From a checkpoint of a small transformer trained on Wikipedia.
Architecture: LayerNorm before each block, learned positions, tied embeddings.
Training: a variant of SOAP for these matrices, 322M tokens, 2456 steps.
Each number is 500 + 25 x the weight over its row's rms, rounded and kept within 0 to 999. Layers, rows and columns count from 0. Numbers have three digits each. The size before them is the row's rms in percent of the matrix's.

# q: layer 9 attention query, 256x256, rms 0.0654, rows 0-63, columns 128-191
# k: layer 9 attention key, 256x256, rms 0.0592, rows 0-63, columns 128-191
# v: layer 9 attention value, 256x256, rms 0.0507, rows 0-35, columns 128-191
# o: layer 9 attention output (transposed), 256x256, rms 0.0874, rows 0-35, columns 128-191
q0 115:507497504502504495524540517524515508547482498428472515489471477510496475508463464476496462500526479503524516486519572479500487498509509547492542470477537487495559488535521525502504502455494500
k0 100:488467498510506513524534528527560465487502491486481519482511459543484537471470483463495479506501481535489541497539481513498491522450521541513552498483568533535486475520556475487492547535497492
q1 091:512475527501467496502445473491492502519512504536503512530504502512513457505525493501485544473486529479442479452412473530515500498466507456504457493497466466489474510516500479511490546510496513
k1 113:473501525551463502522509480535466518494500504493489496457505507477498469526571523500536478482518486530509440518465533533508527482501533464488494484499468465510488514458476502497522487445508492
q2 123:517481531489498520515474503581476505510502517526502548488510493452497467528516496453520519513512527479467464475541564445529538515508535486458532470513495517509531519525511538541499514492484528
k2 112:540493467524515535484482512539506481493496505501482497444516451470475493535492492497514458484555520515475509565490464468522523489500514494482488539472484521588507498494509511509505458488481548
q3 106:472519500490478469504484495493501467536488484478516508482505538499528508476482489506467504479509498497491522523440469500512513481501512484477526482422474457480497497465508485518481552444504514
k3 068:479482537541477480521520487465542507480522489484523481438491481510510486486514515528503484519516517518458520489517477514493504516452486566439545469486498510522471505443502471480502488495525485
q4 119:490488511482457467554452485522520403516533493469490483512487481537486478538490490496477520484467508492469538482473522494506504500518538485530519485423457506498472465512471473513499538457501506
k4 080:468493531517443474470476502475490481471564500464489498468478446478496460555479533488485471528542495531465508483501512485486519525487502511475521479474464486545477500497466516485504543462524537
q5 102:525483572436505470466516495515514484488478493498512464500477542502497485518463508520500456531543467461511503460477492519485506517502517496505477528510513495505463505554499474508506513521480533
k5 108:495482528458541427453504516504501502515473498494507487507479505490544501509482518500459535483505484482504534502487518469482507507530480456490448520501498524454500506529481486520500484428457502
q6 134:506469482502505490486499502531483487493465503477508500461483514444509551513448469521497463520512516474473559542540510491491494505509522517500531496534524490506506495504482491499467441476505533
k6 105:515497445473526503484515555503478450508501505455497510492495525494480540484449476524482513451494504467494477538519515456518448476512533451522475509511571495468516506500522497534442504475504513
q7 110:495494536500478490529527485532516531497503508513494513493526577457504469510535512475469508483486518529492476509460527485479466488513519514508535459491490468504517491493508493491511522474519469
k7 120:498452501505480497530530503515488506486510521542503517499515501493500486489472500518495504429469525530456522532515480480482454482477537526520523479498510483524509527494516497497488498534508507
q8 113:505497477523488511513496474544515521507518497513524536530546450496515503503503526484514520490491535500503504463537508513504540484496468480517470505536541504520531480471521538503500513553510476
k8 102:485489499491484548484461488514463496512522520489511549513488506485543470522513521477481456507522486505522489490497534494488489514505452516446461523440497530521501500502471500486522479488512498
q9 106:508500546527490526489500484493503484489486492505530518480490516466467471506467535515468488495521538499527535484485533532465507544488472527437477526512532468507455487518474507497493520505500524
k9 111:484490518470540486480510499495488453500496471553487446469491479463511482432465578515479505496511491495462527508504543529498500511491484497459453511491544522505523557520521490523497508512487433
q10 128:499469492499553498463486535489499471515499498513480510491482467531492541489493505517496469532513478496559475538534533539544487512474505493483479517526505501514494494516473512499539455510527498
k10 090:528523486481539492424492476454471481519480476499509478494449496498489525504482476477503522519505489505510467534504507482488515515533513468519457534546474523465497490505470510504521451459489502
q11 081:505469514505495543481487503486499550464554481520503507501524514495465508484562548503506504474470479486469504452514502500520485520497528493468451489573490474510473518531508536443487530535483489
k11 070:503505450458519490498506489525444491533452482537486496536537504490531515499510508505526513478470490511511467525482513510544512494536517448522464515525542481488548519532529490526497476477504495
q12 115:510493454470525471522500534535447456505501520511510484479481501506523491506468422535522510479506493465476554526520475452468460472496537516499539460500534506489517497428480496486456489484516528
k12 074:528499464496512494499461520548457471516468542477492493521520533492491504528507470534530565463500515465516467519510505485506463449548535455499470522506515463466502507487468540517484530468510520
q13 116:490500509482516492482496533469466489480436526499517487495524508501515511523522482536531502531512455474496489547550495496500503470494465520515516517522504521522519536475485480521515509496491488
k13 096:538537512502507459473465532469488510519460479477505475546487512500478492503534472479485531513476490459522469478490507493494547499542474491499504472525494525459496470528478488541495477484533478
q14 124:532510544499480498538494463507540485513486475525544452518450511551485492495467501504492504483493520519473502493464515491503524533467538469476484509459510471498460480522524529511468492452503484
k14 075:444485549506454518528508481517527511453534488481513501480514476515495503478516505512509452540554515539477505481513521512472537542460494492478545482450496482512445483491528523493525513483499494
q15 143:519436523514464504511467499504511536459495498524511473500524548485477512521491542518510533505483542505480483498451510444500525522523511465503489510498485504535503498535491513508528523488519467
k15 098:445449496517471522504516486452522552480491490510458457474518498500524505486464511480510450517538555489500499516466511460503565487440510530486538503517511504525528468562475475506539480501512492
q16 132:519495499503504479504480506492519457450466503499529471491461459526498480510461491537487496557518496528516481549490545513503504486512528499489513499488468509486473501494480460522487499487488482
k16 091:481519512533538489488492515502549440475513508502521501472460449478511461495484486495486487540526504510539482460455512495520518491506473499471525473468490503507475491534495526485510517514491496
q17 092:539481561460489484523512516517538517488436550505538463527479493451481473513525504498512477513522511463514475499481487476484493471521506530525535486529506475505523481565501512525507511450502490
k17 102:475486515499479476477484515492523493469490461473480495519517498449529507513479537450506471488551491514493489496515518488455529523507517525488536515474490529492478491522491530483510516423461516
q18 102:486498519493532506486552495525477507513442471517512476467475539503496475475489498571502492497553463475521518454506537496519500482513493494476501499520493471495505517518491510467470486520496511
k18 104:540487506455546494483525556512511510545496487479526469514446497501499485472459494511485496463449498466480512486520488474473477478482486518515485521507555534476514485513538462531501472491481451
q19 101:525476520490516509474536473514533524460486481484506493536524514480486483456477556531523477508526510465512491484491489508465515527507476505541478556513521514502501472535517500495516477555509499
k19 119:509489532451522461489506507487524526527504488494481455539487553491517461481467544476494493510513469453524503490487504458477511491495462517477434533500544575472540507539519489515534474498503470
q20 122:444484484510465489469502490517525511519504505465477549544565523509480519486519513475547490500462529501478508500536480487497510537492510478522512531439542520501508468486483520478525511535539525
k20 111:442496481477469542483514473498488522486524502479421527531533524504537484509488512469524463504508450506472514529534481481468501517496512553458494533484536511535491500497468503473538481512508531
q21 120:477523518525465514489485483496531492490507511491517523528547510481508540489460522466459501496465525479529474526500465470509525518493494536496515499440509489518525495509496509509505520540505473
k21 088:465537526522470530492520490466507499462527500498522512498495474500527517479492524465474486487498498522459525525543510503524504546487490557487533491484515518535483497508508484458496472551497509
q22 113:482514484471472506515460498512456493525493500473521502511585495501522544508484524472462502537440504491518533489474476516444522502492497528493492541502491456477510525474496516499512517529500507
k22 099:491480523502439485486490495499467521504555471447546529510527507480528481501476503512487475535487520502469536474498507501484494528480472552490510519481462490525480524489453503452509494544517504
q23 110:465512477477510517508486512510473459499477475457496514495482506502529487458481480472488510516516465517529515515511533496500494491504542494462555531438513510458544502431471514471479499486487534
k23 094:477503491501476507457503492502542469529530461484517481527490499515514480476473455532477479524524509484471520479502469520487476495483493558467556494464482544483504463456509503456483487527536521
q24 105:525485499525461534514480466503493535504559491502499542501539470525502503506523500465521546474472512503448498488465476522481517540479486515496496495521517473499496473490545486530496489519504479
k24 097:511495543552496499560515438502509545484539519493494508463516501503483483500526513525537487503497525544513513539491472536534489528468514503500537469503498496537501522477505476495493515543513476
q25 133:478523480502470492514502505560509522504467518485516521507488489494486444485520443504527498441516549519467497464505493508446488461495533474504543459472512536495525457507526473514438527421473530
k25 090:479517503522454515508531485534502482478522522480480528514447484469499453501527516506488471491556513494496498494494492504500498498491513523442530490424515519517491485481466531488497540512477544
q26 115:492534484479500506554527495495496468516471474545505525463464537454494454511507477527486519506546514490493509489508519513505478529544499525462552479487536482505551493535478492493480517470468484
k26 098:506490502501495499497471531499514471486505462478494506460490462496461528479501539529471503482515495472454499490547480524457507521496527561461542484459495527543468523496525489475508529507457478
q27 106:466510514512485497478462485496515484479509478539486492507490459502483486481490513516511529513474479543487440466510492539511550514467511430486484535467480499517471466551499497510498509509491514
k27 079:472500572525492487495505475496534494508545489494504515470482490465504447486518484497511471554513458490513507491492534493511545537447460533422521517435490556518507481498511485472551486496513495
q28 134:480504530472481499495480467486501530494510515516533519527533550505508481450505553495497517455503532507471486504477480516466523521470502488501535499477456498492450449498504517511537518487481534
k28 090:502510490501467483497520458463542521473523515485545505523483490493516486470495562526484486441534540516485509498522491523503509549484476515474535509486461507507458496490483521468535489500452510
q29 135:490517528534478510472524479493491544493500502457520519519507526486498513490493542499495506471512535489513475547520496474517522542488465509530530497504491546535506491528547517535510510519550460
k29 103:489523532495504506551532479463550523477511482514505544501466468512514450475492500476470461493526518515478510489485522482504502543472466539498533497474497522450511502503497488505506463498508535
q30 105:506503517481493522501510484475482524514550475491513519512518471500485477390483491464539525482469497484467506498524486510496529567500524571488504510492502513510502480504517511489490504570495514
k30 102:526521501520497510501488489488540513512543473446512515520484489526487470450489490495501503519496492495469517500536471525508556555492466554456517489473517538525506512526511474514483530554502495
q31 105:477476492516506516476492523476490498512523494505515516551536466485511466460542468490515491491435507509507498482518499503482504463487533479528482507521506474526507541466484532488485533545474495
k31 116:496527475507471539505488504532443490530502489504482531503535496492513491513539460480541481562507487516527436471487505515494539486507540499506497520464497505513509515519458540517505501483538502
q32 114:560500498491514497514518508511495511483511493531492497523474498507484453452507497550505514448529498476527472476498570489509488469539494535526486478503490510484505491466483545487512533524554481
k32 114:531481504505501494517498504531528504486502477473544532486463508517497485463461511472503449439516512479500485518523517478481481529500478565484498551486522530525518482510510488483539486486488492
q33 116:463501503535527497520482502494497494509473510475530447465471512512491468481440521525517493514501544504485555503508486484482523535484482492494497527446492458474445517521478482520512478499486522
k33 123:509572485527554516463520515500528486480526470482507433465488510482483487464504536515497480509528494494508509484509499494524534484489502508508489523493568503504512494494520474514526490519513480
q34 109:487497487487491495485481522500501465508518459504474561469448464518498521509507481491477479516500518519509478451474515527544500535542537465524513511524495509498474501508474496524487544482500532
k34 112:501516532497528488451509502481522495514487477520495524419483457505496507506475483500534481509521480510502508533489513487503532535508494521473497529495490509518504505525492497491518516471458538
q35 088:503545476483503481484523498472479500474496525486520534517486525504475521499483461521515460483532507487527485531524483501491492533497514515496543508477521552475505486475542500492505458476549511
k35 107:496521526444505466526481481480556468470507506504494543516482505526499483502492525530483515517528491446486512493520493500482493537503458529437507503456445539484477485473478515450519510512471513
q36 105:511505488480496532505505516522507548463470512492501540508503460471508513483487471500521441513490507518500484467486540551460475544510524542514477510544563471492495490543500525474500498512498481
k36 115:503475491463521521500524519521519496496510484512534550519505501506490507432449490501496499517511465501495504513531505513475515517516509519477498522493533526515516512563564498470512545522477475
q37 114:487512525493506520496494482515522516498502538550497538501493535463497443496565531460535529480484470520459475486523502536494502486483515482486568483516485513508504489499492515512476501514485501
k37 080:480522493513464521476526468523548516440520492473504521483514469495497473469524517484519454493485460507471490508540491537474487523507482531478555496476492551536476479496539515500542518478466500
q38 095:413494486521513484497498494473479520508517471496527521539528504516486477436520491511485507487474472483491495518498508504457499513459511501515531546467448498489463533476489481517491555540529491
k38 078:514531523526479531479507475493510510484548454470500513500487500496507448482482520500511475512513495498507488469507499501478552532502467592475552516516481536497490518486483503477546499542526488
q39 106:546501530465457487497506502537503477473489525490498525516522517502523514509488469509497499517470498452466520540466520445465495478516552487549521465479496525512478482465516500507511560484501523
k39 111:486498502486468484544486500525459491485484533492532535561525537513532517533468505504528533488514532504505486478488535469486513501545501430508526476479472487486472500516490544483509550444502506
q40 108:496481504550512488463536489486506486515536478501484528505509483523505550496496496482468490504501523522546501555485514496529494520505515505507451471532507509529512508515493516494514471564505472
k40 080:495542479532505549528482485503448493527500522518486500522477515525497542512496455475520553507476511517526489519489499493528507483505516452570463517506495499456499525530474489503487515516508514
q41 119:518531495491539480499534480497507548434505521526515511486513503476516465466495509491494487493521507528459489514486463543469487486505498490504504544465496477491460479497492437545499472522459552
k41 130:510498513522562468489518489505516526483482562503553482474481502521470466461510521552482527474503510522507540539494449533519471467530493480497484484515500537522508528499539488521514485529474490
q42 125:508482499494478489496506493483492514539498456476526500492524519549511501485485512523478502484532499489532495470464549494549480515509495518492433461521470497508515509501478539430537501512544473
k42 105:522438472466501495514498529467489514516483511504526480555491497533533528483428510551500526458417526476476512506524485502518493509473508483522490501532479452496495486506525465509472444508536475
q43 134:487470515511471522497516488498530465509502493503498508501493496456466512539480538457469486519488486506486522479512446473469541497494491510508525529497486466539509511520520498548468507470455522
k43 101:477491562513492478533502526489519491542548459517448501486541507480493527520507522466504469555524498522516548470508504467496512498455475518480509494458521510499539523489527515504468535499490488
q44 113:492472497507518490487508524488495550475507491524539488475511491487476456524526534522478497509509485502508533522540508483438484468489479496483491548529518475507497540473478513512488469508472525
k44 122:518482478494498504509485515500509483501498478530492470548524511489510475468501503509466495524519531507518481469466492508521477464491487476542517507527477526463507532485515505525494463521521484
q45 131:511510511501510522528483468468482475502467462540518512470509502457487526531503527513509512531490486516501473502490520475505535510523487507461548510509494494540544523521508514528493521516492421
k45 076:497492539545489507512500506488529494486539451517490497468510485486478489490492480492515446517510479492493533507490510478515517512442478539457551477466526532519485521518502488481520507522511470
q46 101:451448482502462524493451499522503477524550540474471520510532514514515548516479506465537524514487510462455559498499487474520511525482512482497460505461508516500458524442490525475524505492528502
k46 082:502442445473497554475475484492447502511474501507499462512517515516529521519505499503511511467470502493489497547536515512531481476523523439524437486552499440476501468442465490522475467485505510
q47 120:539507493530472522469496511497475539500495535504474538468468548486487525568567533500535515491550526461494481510493510486497496487519458502504505473545487500499508506487473466507531446473488480
k47 106:525510491467527513501499491460499496521462501520486490552504492489516543543500553502519517434507520466496476539498504493513497491546501484556511465517483504509511495492496490526468471469497452
q48 122:460511492498472479499520486522519504496486541459529488504477485483481440510509469507468499448503529515471529482479461468486503446517555463510506461464489484468472485535507472510460532470424544
k48 082:466514519561462487512490488520516487507530490497480499484493463476491474522522526511495434519566510537489473492504455504505502505490502511490510495423488465528456495474490546486498542471497542
q49 115:482506480510516498473498504474470515493497458553506508484515492530479486488533514522493494526492495507516496488520522506506521489481485471465444518556476481517521557501446497484509522561485511
k49 086:505524496474522526458468531484445487537480502488523519537501474509518474501518472501483531494463521503511474483463524491528523485512480446505490568541435498460528517483476473509531397505490504
q50 118:541492541522523504506507476492514562503504446510499450519472523518473468466499522518514513493499529512484504478480484531509491501519466518510492540504470507499520516528547485500507485529500442
k50 103:472518511499514494510533516485550550480520488491460508505461491525517475463529500475485439506515498494519449450470499499524527536448473527493509507462552500512545516508509474522482469538547473
q51 110:494483536467514499502498492503523506498454544529504483507488474483520453469477444488524491507476491499475493484486457503520481481464512531522501512499471481491505479553528462543440492480471500
k51 123:514536520520524498462474521515504511487505520425491517445504501467470492511537472494506525489499471517512481499522454492494519490537521495506490520495503497504499478501507515537478496437447531
q52 107:522481502531476565551471459507473487537511477511468517491524522518512555535501513447481530501483515527461528464497492497520527529464508517456494474493498458496488555500523532535507493535460484
k52 109:501483515569459548523503487504472500519507478510461481457531471506483500527522493469509425512516540540480512512470538479515503528472510548506507469495494474536515485478490481496489464504529497
q53 114:538540474473521514526489497526500512522500524498506507530503485488500517478497505483525552481462506482506516497523465509447502491475492525494513524506521486469499476503504490535448460495499510
k53 112:491528536525445521487475485486496538473542494441501535505494517489484475496518523492505505503517475480517466496527520488463503538516503526494527514478483534477481508480458526498510545480461497
q54 128:496512477466504482448489547483450525466524533474513502496513498479511471453524495511508511485506521458523506495500503503504480471523463492479480512493465522490507502457455506488524499514512516
k54 088:529515437488510495502487486516446501472448524495530494528509526492507497495481493539501521474499503492504492502477448533530500496536512464517466542547465499499534510479477486479472447488484504
q55 115:514511498473462462529476480505537485497482550496529460502510519506526507536458486488473518525485510499499486562491522467426493512487544488536529487452510493501457484504502508533495519448527528
k55 091:505490528532494487521533505542521497443516498501531505468510517485508495500489509525487478519562506500487519517491507471482469494498508515472530495483499473496445506524497513477521551489476551
q56 113:500483482525517510537470501516468490513496495540489528484468494464448474510529493533520540498488526499472518496477501519548501489528469468491498503509542491544581486502498521488519483502479459
k56 131:474484483513441529492457511537465509513490501504473510463505513481443472530553500487534462499496504482487463487511527495510510472492528470486487496458508511534521512489496513490514486468527469
q57 134:494519486495521510495519487484486496498503460467544473522500476512466517468474511527454492526498495492523509483487499490578484489484476516457497517501469506501538529530501506514482499523498474
k57 105:478517506512539459525498496482463505519455478502514505489502517533480487497487497516486539535475483513542525464480477534547518476484513446504487485463495511507493538521486525481473469531484476
q58 108:532515498476499470514484470516524503507481502571502495460481514503488526529551516503506499526468516532516460521473498533503505503503488483509463511543510504487523499524526481513511479487494444
k58 115:483503545501455492500461473516471505459507514487512535499530501500498511533520487481509527510512495503525464502498525497469498527548492446483503490464488506491467527516451517478505526457473522
q59 092:471483452510461466510473519523507464503486507460526492493525490450522515494463458497455486525505473459524512503522514494493515452525463529535537475452494473493503554518462491495505502502487476
k59 082:501486500536485504516503492516499498502535447474523501500508484495513506510448514515462465558525473469521504457489512489503529506477477561458506482471521530550477499530485476497465511541526458
q60 112:480491515516434507475467466507540509470509501508489518532506491475475471541536534475541538515474501489487467459556463494464515499498515442550530522507509508532492469500498482492496522476529517
k60 070:477529542501477499495520483476531519480540493463449523496496485472553482507516528485515444558556495499486504501498489489478528546469497537437548499461490514531512487496503493460538514491501530
q61 112:467486503511501493539494480489533493549509514507527484520514502509516507477453506497478501463511543538512511504502448496491500516525532496523515490449492492513486474486546535520503531452539492
k61 082:448507483517446512544557502498555483453550498508486522447496515516493498464519513498485453508510483482465515502529497501486482499466502531492535519470526459508474494487503506493492543519502497
q62 132:512481469518492472476556516500511506505471506511486528490518532515503528470485419547532482498539540504524494551472487499511448503507507550480478486465546515487524470490479502498513480527524501
k62 097:477504466502506515525496469499475502508463520503496514530462541518494538487467462504511556476515503487486496541514481483489489490530520501475479509500512515477485505516472497514498470533495482
q63 143:497471520511501501486463512493485508525476491478510486493468491488467518478451546525461514503497490490496519506487537502511504524452485476486481510523434532503478517521485504488467447445513509
k63 117:537524505487498492482506518474479505543475471504511521517479535483478504487462499516490491476469517475520465485474552479518519498481491471525486518498473474465532528512500507505493489488528487
v0 099:457498520502482494491516505501486491497522497495481544461524467540548490512532494496514533513492494480483478523549501535468529511491518461546498524515532516489506499478499475528484496498439499
o0 093:485505512497554460491489507472541492510522528504517481510488498499478490496500480520479512495503467498502494484508469533479471523501484490456526508493491495476454504532490519510516474477518498
v1 101:490544488513554501470487499521516567533497439516523496494519551532495461541500514505512501501481500468472475487566520496551515518523473504455500510488473497486493490534482512482485486502508485
o1 099:445474512505502489463511524478501521533484490468476484518527515508479502466490470468511487527499460520528515456496490502539481495479468563508517519479492489498519551482490491524516484517488507
v2 106:493501509484503520533551451507440491510492508484495514516494480467534467488457469474537521495553509501500546490525494482485492475476477509476500473480509454483486487518484483497484504520496511
o2 097:502514504457529495471477527519498531484492530512527481524531528526568471516519463494525525496475478506535491529502500525464494508501511492481502521474479538438476468492478490476533482492495532
v3 113:533512500489505476492543493474518542516504489528471496501500536471468476511492504489496485496509506530510497516525505475458481484437450530501518543495510539496522492523482479497454499530526485
o3 102:469495535556507532459513509505490491485485490479536502517524537486546483479521529454545491530507524495524501489498525532495499478530464484495462501491520518491499480478526549449535482532499509
v4 114:492494467483546482462510501505530533533532500531505525457501525455490483510590474474521530492471534539459454502503487517492495470526482481487511502511526500502485468468538509504495495538506505
o4 108:453532545469524488449515479471546477504477487540511503481457501499464539527496517536467505523505469501557476500460487533496506484458476473491479486502506505505446473536504468487478526486487488
v5 103:497481461582459509538515500504511522451516476541467507467474443488522515500486452510512493496549522514485484520515464536441510512504471483514497528478505496510504492500473503497473493494491500
o5 093:492545502485494506481487511504489510550469495537499487530509556485491498497558527497539497476502489495474485502492474513512497522452494493470477509531469484505502500503530507511492490485489473
v6 103:445513514499482537502487514488471498507498510526463461488518489508500487472480530477501523478512469482495464452500507521524490460494485529499498537508497447553496525598455515494495482527515522
o6 096:470486539507563470529504507480522502509443495479490547536527503509501499522534535474482509513515485469506507463506506490501516473528497454529463530504499497487552521529483459424528530507497510
v7 107:521513502509529550468496439549473496503543487519492496518512498558552497507484479503521468546517518462503476515505508496525450544518504499480512483510498493466495507477497507478473473436528491
o7 098:536450491500465481507489523500519521527503519495526551510536531515506505443490536526474536498507537471523491482522446494494500477459502466527474499535483494470504536472535527530511544520491461
v8 112:481500496524476485486492517470507500473491488494517477501463509467491485447516530452511529483430483513521517477524540518448554504533511485518517502561516483512486485481515488556495540562510456
o8 102:466511552501483514501490487507518484501471530513454500475512533507504500496461498489501484545540502472469512505507473489500463511504529545487540495486514522479515484478501483496498537498482500
v9 105:456507550523511486524498504486502487489492494481463517523509539459500493510521532489483493513512451475531500542487493536463520469431498498476424512508515518513485516525503495540513510506472530
o9 098:528497558514490524496523492582469497499494525505471478513546487504519510498537470471525465548501521511504500480480505502487497475466513477517459502479527519455499483495524491488481470516499484
v10 108:498501504479490497515514475482476464519472525503530461471495480485558519480462499492478495500522484511482512466522565460560555554483509504463496502515507474508514503492490542501501503492499480
o10 097:495481515478505452526489540489541532526501509502486488506509473504496506527494472491487511482508492506486498515497502466474496516543522441494480491500477512535479525531480514501485524473533525
v11 107:514480501474475457467470518486506509514505486515512468544491518426487505554508485513504536545490496530528458478501488508499488502513488530507482481530517489525523515505514533552470530527523489
o11 095:532507490550524523504500518476512477512494493515487478471469458513499531512476500531498473520527440508462520518502507496473447456490504537479558435497520518537494527495466486463551494490512481
v12 111:481548467516506529511490502522499474478504528506482513456523458546488482501465464490483503488505480478485511521496522532512487507515479485485503513498537492466516473523496527447529456487495498
o12 102:498455486490488488491495501416524491516481495508529533514507517539534478445509439499531483504491508515494466519459498467515548494511547532463538532481493475469457529471455529482517492510506498
v13 099:495546488499502516461503472504495504441510485519505499464518489512557518454474478477509477528563476494490512524495499525515476486449515458479534488500478498432459534486509497526485463479478495
o13 099:467420542520482512484464521470499487535555483522470490499542526475529503497515482485499512531451450495494535520491501467509519485493487495505489516507500509502529495547519493511504485506511492
v14 108:477483475510520458491482487472493504510477490475493510502474486507473424522522499489524504445499515492497508514546500462456492497447510522521504497549490513488497515486489498499489486453493454
o14 098:480486508502520512529455515555542490487485505499542487498507521500494528455525483520492475483490479481479513503537495501475493535520499459517535530511539521529526454529517502482511508454475501
v15 103:452500484509529481497474534537511539489542493492536504505525464464491525534537470464524529512483497470496474466491545511462524516542503500531506513425492503547459487484503503505498582535483474
o15 099:504493473484505514485484544551549484534502518493472500475493471481496439528525452541523515492523508455486515504527470472491500450504483508473483523495499494481511504519483506523494448525490522
v16 104:528516529509526524485517491519505527484546502501520558488469475495468523534530456522467490495524485542501458502463488476491483482495513501482482445546478495491500451533477474542507463464467496
o16 093:526455484496453523525482506484499511486504470471492484526571479492515498530496547472516549471493477466473496561490511485497522501464506531501471490509473471502541533494507487462507515505515487
v17 107:486482512504521511503512468499518509497509474521494505493543515480563497538519476558532463517502527513534461532544446532500452458536491534473502500464493448528468492473525490507498482539486524
o17 099:455543498509490515517501496474511506521511482506502526491516512471466507513540485453477563531489482504531519482482503491460522482479510510488495509518504518488540526507514533483506512522444467
v18 101:479484521504501497521485507487508465489482511474455539504513468524539508498486488544521518508500501470494491493529534449487505515493473445502510470513497498523513475490519521477499444491496523
o18 103:502520460477461485506515442487451507483525540525479445537526545511465536457454483535488521527493508481468530544512451472525499466513489500483470540483506509519511498470489551481503433493533511
v19 104:460517487502524468468498505478464508508487468513511518512499505464515478497478494501503478502522495490505549429485524478497454477510490506485451495416504487518501522555513566476518516465479523
o19 095:551527528557475492562479552506510487543540463513488552492490509504491517505485481484537497497466461504488498488525503505514510512526527478478509515477504521488491477497487501460491561484491511
v20 099:535471494472502521531521486514507494505497479485513464490488512485506528479483491475487542517539521502532512535504499506479508483518503470497513495472543515471525502560520531490464512494529493
o20 092:478516508486490506490508526496458470507521479493525471499548512516513510501511508564531518535459486488499469504498501501499509496523556466497482453480452475502506522488487490517525527531447494
v21 108:484450522517449513467513483507494506501463518464513467520482566458531518499489503564451507491471497495492540488526484501562503496535532507532506563452502480480539477498550517512491496508499503
o21 096:505531465487445499472469490564506459503515506467498463500516498516500546543510433530539502529531529520459496457476575504514474502485501467487516471491526512553492512524464518511509469483486473
v22 108:481532515491485502551490494501492485497473447481520473449499495507489527488520480476545547495474449498477530516517519518487544454534495495481505497497540514492517554555484474481495497469499483
o22 099:464523490472450495481572510479518490515524531520475509548517517473547491525513509452477458514516513517480433501503498484477451506489514510497528507460432508508514493490481503499489515539489504
v23 099:523495488507556503494462489506488464500455545454447550522505451537519523536487489484488540484561511485500541498504492541492479519467500521454472487490503475497491481509471484490520483473478526
o23 091:521511506484479514489515513489490494477500508493488523488522488468495504472510478508488514520467528572512488468502484539474480530505522522523535494508553526533497455502542507457493509533461458
v24 103:527501517536560526513512446545470474456530488467491491495523502473507469483477487486459483494518502435493508528499523510499456493492546499493511485505514491476518458506504519500484514474492504
o24 092:507467526481495499478486549545496471529532519471535510545518469556498486464477501520562511447469525502503470514495486464524498476442472445535511479504508492486507511502505511497504507547520499
v25 109:528500438491525503478491513489486493522468518513554475511494482453436495485459497480546517523490492520514508505518524510476488521453521511497500590492502525476526522540480511504503498511553449
o25 101:477514454504524494506477522492460486458488481502490479485526486466506491462465516528489521511492494506484519500496541512496457487494526510525498487450489507515488503463456507540471493513482528
v26 095:509496522493526528546536488524473510478467503483519498511520565475512446485466497519504522491498507480504554542463483489513429509509509540509529489486479452508509470472512473496533482505504556
o26 099:543556509516490470472497500487511561486480487484491482511493509488495502540521490485530497458495487469517453513469527427503517448550528507510490482519512514504498467493487501475491476486530490
v27 101:494474520454476511496490543446536499508498507549533510538499500511497506476492530499499553491532483481485503490500513480513490504471508478478551476518471479499519561503482558467491466513537571
o27 084:502512486503519509515475475497473480508503516468542514499516510487499544526517477513512454483480483517523525539511465501512463481529493486544461438498490522493516500490488437496474472512520485
v28 103:507523533495501487519485512468497534506536459513509550456487529514521504480516496489529535507520425489474469482457530495480521480471509434511504482510535516501520523511488481514484493516507533
o28 097:511506504486547490512537497488546501458511503500497491504520505514497521529531514501535505513482524530504515496496431482481480474504475537505502524467486444510500534510492458480509510516495453
v29 105:540491533476458516485505516491507494504494497490525534519543501500470464532454531508534446498470496552516497513512489491537455475485456455534543502547528509479534486510521506508495491485499443
o29 092:515532506510495467536426493454459526445507516471557498500468501528459504481495500490502461492529493463511486510473521516477539475476475513545530495518467491520517484464497523507489481511506531
v30 099:484490501517500483530496478472503529516512497512511507491495521503492438455511510483499529530493447472510503527478460519482482485508519456508470522516522516520491541570495531478504491481472494
o30 091:528502520502517502458478495482537483492472497474481467538499469483532485464479508517547506513529525525473456500521502516478540515518506458454511491510460448486480462502509491464482514457472472
v31 110:495503473513558475497491528506525539551488500510495480525525550473529502436520563473509460512487507514530520480519483460525488525484499527476516515496454519540505504496508530501483499521544525
o31 101:528497523469474490491507508512489491499511495458464527484441521475465497544494500490471534564512510487471525519524546502511543483508513401505530514483534466484517494521461484496506503493499499
v32 112:509493467508480546546525551474484444497483489492481509503490526498540504494535496414535503523508507467485487460471522474459490481468510507467486480497541494529473507500498462535513526549479503
o32 099:531487504483507491487479510505524463502525521537496551525483497458499503509492488529440553523483463534517494515537487505521545504486546509484504478544494496490522474492474483435490497448526518
v33 096:486503515521509482499536486490525491493460477517510483509526530538497513500529515497484528498472527515488492494525453497528487548490454541527528505489543485491540462492483510518494514520475451
o33 084:527518513462493507482501471509522465497483523477500517503462535484546528504516460513493540545505491465441456499467525513471485501521526523490515496487446490516508484468476512498477472468504519
v34 105:529494567522558467516495478481467549540517512495500526477509557547505485470517529493464505540512482547517493456490463508530495472541547448490494501528526496479511533482507489498511513512517475
o34 097:509525485524493473491496491525453510489496476494468514516494477522512531507479496501451496512478473539521491510528535546500495540533508481478521524479496477496500504499479518498535493499476535
v35 106:516519523482501437549534474522481500476467522452547516520455501484463507467490505469512517433479521486477499471540521440531524531501507498493513516468514516497521494504518533536551509521507485
o35 099:560516486464549470471496534497509517478544475514488509502484500499519480503499461551465488500519518461503500476487499509540503472539498487522498508501494544526488520509509469482511510471512508